Each number is 500 + 50 x the weight over the matrix's rms, rounded and kept within 0 to 999. Layers, rows and columns count from 0. Numbers have three digits each.

# layer 10 MLP down, 96x384, rms 0.227, rows 0-95, columns 128-191
477448530448515410606578585559518484518578416531469537545582429518440472549595466437613480597468485632569428529540581518463400511535524387438515536450628417443518447555513573578516504543520556
457391490547466555457490508475554521509472504523564527539564602460498493488491492461613412503481462519416571493571421451471496473529505556500520551505407542486531461456465356493489484458490529
576556511526511485463439562438473527496452476447520574441486371479528505446385450429625429388492446516451450535635524467506508470462567499488443587510520466506521555583496495501484533515502493
505444405488569590555500511499439481585485493502475463568537517432521541560454530505538462408580527465459495504484383505488541567526491553548535459654537508398408432451474486521481456623409542
463429577567488442557376596547402388576449484484486439527514488474534520598389482528437514428558563424518550444432439582444623504478468505461497546490504481489591567551434449482453457444527534
458473454459490516488479480521418500533500489458534455503451480473450493517528543484482502440507618444507489529468519503402542532511489476596494569510448492513475510458467500476414470409510523
467573512507496470497525449527510562485498472503504401486552616496606478530428550544516507378477477345415501481431464444483552521509415438431453512459457466536442509596433540510472489504392469
483530478428505547594481444421474465530487398600590493438523475420433480446452430455445525542498524577575511504516540407497491371531540511502432404484501568494512460522415483583541486498476513
394522466460434414481481389510441477532500505517484438559551503440436477474468438465440440391614513512429448520441548484483456522547491461563520472555470460408454544507565479477460415503442421
624523492437529498381521460531475529447452476603468509531520527606618485483524493483490486524415529455504523476494458494557456539444482497480535456566480489477507401555487545488537564451508552
492376522484475479432463659514478499524591589439449575479531443493509525495503421485442429610425375508494433501515443606545492510532442554518537490486496481571488533470520453501565514557513481
513472502519501484525486486450469542402544514500498549479503610461595489478466490496644439547478579516467481469569457461467565542425482531555477555493494463448627492489480461488516493421516529
481474434483450487486427452510512508440510431457377443475454508516472460498529514489563551445551566536507525454459488438464535545464544467507486547484516450354483471529551599429436494437495493
485519512440437539429569479443568470472488481496470513486490492503505473498411486636448468515415517516526507432467523459463507497575581435449508499558578506543498547526438505541524500525526552
490602551534477459466446435521465596475582494579497451512523428537434467473451546476494488463555566506499430470377442508471517486479594501405530406526486464491499519499482460453520526461510503
468440382562602437459622567493497529496522492530453439582444485511545543529532584536560618431572475589539477486498434476538516539410468573462373503482507502508349571681498500489599460598445540
479446468510512426553457491487391517469479519424456480521503511468498486468533467485482563428524508525467461514553466430460419481521477502455541456497587390458535517527380591565485351468466546
481462472454546552359580545426485513479420525513469454513567538470485455541407550509517467558492529497428430417553470500505428461508513402458449541579452479553569562488568594576578486491510461
527444517411485477583515411516524543451398487452508538415456441529490489484584509359480490517546519471493528492450467468542547538489506458379520541506532598553456654517541454456604531500419435
501509459432427514469474426488422599468506483462440566503497512433547502513484397495489510520551438441486564431482516569456541538597468403477468507449525469503485521436477494477474454481487516
584407416504541542519463391522509581529474492475511520490397527496469426561525525517517447603464491570479515515466545533431492540496356526505491527513486434473561504510541459438540502517389537
475538565575477518497509408443504503437534556389504490504445535457411476500408539545477496460460470522480495493473562481514418471455505535534479492492533683524414492456463467505454532459495525
460443582491518552470539509427563468530480484509534435538441491564490541504476497567495561604539648541502483410455505543476506582483517484491484476473512624545527527587509519533504500485455532
498466517534558539492494534543544475535502449485558497431502460482464493443557481552528484561477487511532548541422609438472444530494515515429511493522488388473462518429553423531393484491609540
413537513484469401492472397528511417453478497468457502467523503594536433464400412501508591480514447444539438433504525456527555422505525445473506577552499554540505462463532512572481545486472550
548548534542477469530528536577536594540456541525503535552419522494502504500488542577504576454445465497530421497518496509467562525524460457481495449402479483547458488525510567540488509446512509
581429498529588477462514487608516445451554541485553476493514556444511519508479539476545577470402537474504442473565480501506548566546581542509473566508549552495490517478501425536551462487502467
581488425471605503520427544443546486447535593510501433522483519548519438509536498495541523578423433462490554527496445453400548505501480554497525536459589488572484499486458451472515605476518416
565473529524507532539394479556512518527524598534570483548512587402530499555547512522516487513520541541515497528460449457507518615467607496488603512587432475478484608399512470533576495473543504
492536493550514528566492461535520515549544516466498516486455503565493527484508494548434505442567537552499515505540621499593485490575490532496551474539392494484493477519541524538568515499532488
536502414434510395465476435407535557414541427383552468547437548501559563468572465400440525418535446474468544536507419497584492528554532530552394522415523495548490502481562486527564451505456494
461460360514462460502456536495436544499412443582541433580441580531522526423474430539521486493492496519445447582485474536524410407461523551462500440493410469494390375462516521480468436436556500
578475554537479510549514523482488463469580575502465595476494435530473461540570529535512416518557454461530501531474486457474585519389438524517560511557478582508383557490542555490362526536570498
532432520569441525494416534418525458450495491485515522489481492578580472542518496432483551442538477526522530503557492474482523422561448524589493493528534499489461414534489451544443470452473576
491523509566539473407395557574571531463529528522529495536400480533492542627411490573490501516440472513484542427443428488547579556475536623496499432511626601512430528513516569530500518547465603
555481473491490500467498463485337521624491439584590498501583571497521467502529451538505534631467516478562451463530557575511475469445546497477478474475535567494459479528492513505464452450553562
455544497499557530503486558439517592468560501524441540560460582453476629457466489490436504428446416462502548579485527576432494515519447523578445402496480485451469510500530472407567565456486511
493508473525460513515390482554473529457466487532523533450382569455543473563445582470379505524507557528508497509575604495474539462420578565518489479477474605497514473513463504507530445420484439
414447470504536508493490544466580499525555572487396480542559505511483590483523578506481410494434405534536548499596493568495497510602424478426562592490580484583592541527526492539505470426587383
471585487500383498428503463514424485457464413564547458527561588437550467464487475540521548497499545429521534585489546560451527431427545473498469566419430455500470492428573520500462566425529595
454517480490569471523540502563465452488482514490594510569521389501534457514538497427531436502516489512510499531491603414449468516528453553491499496483454516505479520507484600485481571588450492
478460583422487478536495529458503510485526529548528540512571512502568490516490533475558489585483558558501507476491552465465540518447643509537460497472491472505518540453540505586468528474619422
586507505535539457418479458462428548499508571503405392540529520449529582469503433445510451482472475552449511515519523490487538576402474469407495445518562488416459501559425472495562481504527434
491502507458554467484529520445406502549525472450446425591469536431469514460540511537538364535473416512467521534509362549484531472540561475506451497493495490478424482474602450484488522487499533
564569542551514480447495457523564485537490508499467524555558611453521499506559524499528622483536433440452583532489485499559565475569524542508533524455490488425498537559547432451504530621483406
571580561576521459501462548596478586509571467430579478634556506548486560423446552486544509546516609395532430450429478510463410477482442425507537471569516529530515526572510600540558480500447518
477357573576464512505512533476510516556544456506543481509532534499400493538521451612492519536564507639491447516450471508511450598529577508548529538492497538488530565496512461563487460553528532
482529477548476489544469518500503537636463503399523389435512447506538535510518505506475479522498547528456474486510555505388517440533383506451504523603454390453511425476456485516561455471419497
489423536546543519466507448503506568476523587470475472536563471484473615472498441540531463525475433415562521486473493515498462479530448432478471361512506547434494584454466580549444402415468526
462494482557523424434444514445515433524520505557552521498561529535455479431417523490448468571464424497591558448544495507433498505438486454486589469509463476618564481557497418421497544402395562
484471472533465540474565462531572514562512470601517511514563511410550591540543522530535468386509522459431456509459440551536498524526503470450377446474539486440558583456518562615559460494540517
534368461543447531466562487563458525429539563521379514499527459461455609430510467473539536551500486569518552448620552493428503456436493558338517520459503530474498552481420459496503520563522472
470500598515470518507527548568515497460508539475452630506501554505534528557463440497557412477520471450605550562481495529496508475576430528566406462420454513461560423522469597540440420460479492
521553474564467496470488471553546551548524470408498483413430427524469518474487435475518421552488512431484489560378475480511460476466529491454522413563563487539584562474502457529611430570588588
374450464471510494507497531497464436562501499479435530400520400490471507464571572495423452564541474499517481479499530421484476549481560488444520485413523606464490509505579440510479504478449494
530437506557467479503477389425539550511527485464594459546483447551496564472471597583511464465475502430530547470499506567533478510488456536444529490573518522531478529509579463534555469464455497
470547466493480495585463437528474443458494503604540427442486535553535520552493511444594507496536486493498444476518456518426499535487544505570540493445520523529479468615452403488440488522330534
554615502596497531520407438421468437509490514504590523484548503370425500534470501519609548462498449462426430492296567521520484586530418471528501511578503528518505483521383434458496564526489594
560513482476517376458488475490498581464487452535419525479516529505465499430472571459525416475471519517498460524466450509488498512480433546445531519450530463442526498412559538445566471475536493
396477498461524547492552455533494429484460582537466554463471465455434450505513463548451517523580435531548510551515508451520567517550491548527535385505467504558520529496483449416518451534585503
551535518499420566525496488495603378454505544529476480464440510438418513554561501440488491555445532495475589428445440497435513611517465476471493513477487447493595505554616535407481489489501486
472509428532507532572598450453476416520388392502444524526492506441476468504501494484548492456493528436459413428452441623516565462413389444464563465511485478539524537539471505524525511520546472
456458491450429424438431458493446493580469427564482444393410581495569480494526505513409431473448451498574573395562483398516448472447525575540540454471514570603610461579514411548456423553441503
458520415548512504512428568524496477544504563461562548483440549567417450502487487518511453519392491498637472416461606473446464438552428360567510512558524458462424539501433454554446467480509633
562566482592470467410548595513517510476515506510581581503483530440485441436516433531514489480384509480589474493502498392537504562585561502476584523486481438486453439484452466520507446564486465
545521520468534497510537554540551608394520434504576470510461509521539562507559536556413503455431478441448507540484465517392421455530472585405454494395528573479386486502429525488498518539478437
410439464504514500468487498470527492536555492372472550504541543538538428584512534491472511446591487533555666545469464597492509538503388532447473482508412451450522519452469629447485489504436500
522493362469483549533448486545530559476466578541513434500467517487497549552494615563447440529498510500562501485504539464577469434454515572490455486443396482468328430521528473468438554436498480
568449427472538519525565490509465536458515522544459507563433493531439512476468517494478564442480464481491493503515545468463559493479550475516486522521568524575501533522467562509480477485516435
463491581490434436488456405505557512581542571383509517637398389468536513483558479515553576464491428520519504547441470534528577554463442497572463488450468562435475473384488583515422511576544488
430595437523464572443479405462467518550381441488543479392596509420466452487430518462481534449491457469501505516519493486435424472489486420439512492483547433429534453487484539607566448527468551
407503466495488495541476471457384530492477533551533547478605531511480531629544604423527523483552472527521580450383557628483453483453455516454458505545519492450572467598472535582574526514521531
508498478561497570464578560478458492444464524395477468438473599569505577495523532478632466415492418572502573528475535380446494417525470540580477583525543504498465551455545360543496470487549447
619546419432490532468499532469490531503443525542438505459562521472562564526615528457567435516581507487506522462464526518511568500535579522566497481492541445453539489487473498515549486489478434
483431426502526542494484556559487440482489411526420556556442472495546504579477453504484551464538494507547398498447369552497460468523511581505519535503476518563475464459489552537459564560602581
313561551506605523580486530489507457587518437451591519485525625456454466517425507539373485587497459554602498468475541465608438457487426489534420489506396504460490599490511456452501511573531529
548490492579463546460423551547490522414510497481482509462459509447443528518487463527533435417442503490536472547534482519547526490531560436525584525492521507493528518522473433466456465467510514
547512534513424520458508488540415513535600521432483503479536512497465590531391458510498478431468445480498487436479542546484525538383534489538457581456477477533520506537473592597534446490416585
504451453525421522515531476612516434490536500493484539472539485359553490554449463506544552527455418471445552425602524446542542468485500521524491490498534538514483522486522528552561497475502500
462507518396465457481489416596584502576530526471453515541533458579547519492431511451526574462501506449553452460485626410485497460578593455547484442501507510576470531521504559595596423477530455
443511588542454514541480567502493426457485631479426463578472421489565461473578450569468547392491427556440539533568522569607471523542426512577385519570529501406451485571552481590469517522541471
511517449459500399502478466574495465523592469492543436492506551573424513527482491586382492517450426558473489539476507484605447439456531409459530487528429540475518556529554456532485538530524496
507422497547528456555467484587429485483525497558489540521405491511432583483586519483527506489454509466418500564551505475546494513511552501507496553548509549539556448515456536469516458607468570
516501433533451505533458545537542534448457509459453429533536483443395539501434538466505510400462435564473447429566497506522490529517518482502472427581505407479544549408500490519361443488559512
546549581561586506477545520646523414538563431485467532505473528511538446574443557519460482484564499558522434459480539469522509580538448518498535555500535524513450535470472524454592556539471474
454425510479464427559558472523483503476512545554468472526510451396534474447563505519519472526527416505423535578580496528431527581434424572569552555605506454492403541532626510512561539562458543
493530477511558480430415432476501421518552488502512504559419511485470428447453443567474483458465438465478464469413535450507520510530438491552494477548515509571496607582426396576454462542502528
509446419459494584421474518436424405428533515456416605461458486408535494531526548520489488543540538528471489472487457513487511497499514479485490467478494513470538473595536479517451489561512458
448536555476531462467502531519581477440542460428507532519458487500481493514462525497520464463467494533495592581540513438560469440476454495525498546481506542544520595481523522493475626540512469
491379486550569460452543534449472579472505525489442479423501486495486424438488453491458442521510568555532587515448463519522537452400492480592511474375498472575400537436467581443515546422450463
536497399464392557502492427588540507479532460536549438498510557501466536467552555553491449480509599435468548548538379492483432518513494438455362561499566485471455488539347442551517386482475579
435522481571459445455423577593444508422558532546480480528480467485476547449504537458453437378512539502509554493543479441534476439620473503446487516548485341549433491557436482542499442546511520
500495499515551501498550509545536557491486538475542578525510519501534497545458414420525496357532596524602543538549482499507523543478532518506520430526462463570599457511439475490552455354485515
381544498470423461500507500486496545510470472526507475589504523558571494479533503479492551537405444620537576507519496556501501493551476458544473508494489529473443523581527531592498498514500489
440403553443448445544479463480463529495453503556507463550525479425509532516549501455555507462512469519398577536622470589512483506531555540498481449484533554502616547488400518568557498454555441
518487486564507482576452474543588459599410501490458463523517511515541539480459493576502546519483508453491488436384447545505499518609543477476518560536465567407446427430520493473509507538540523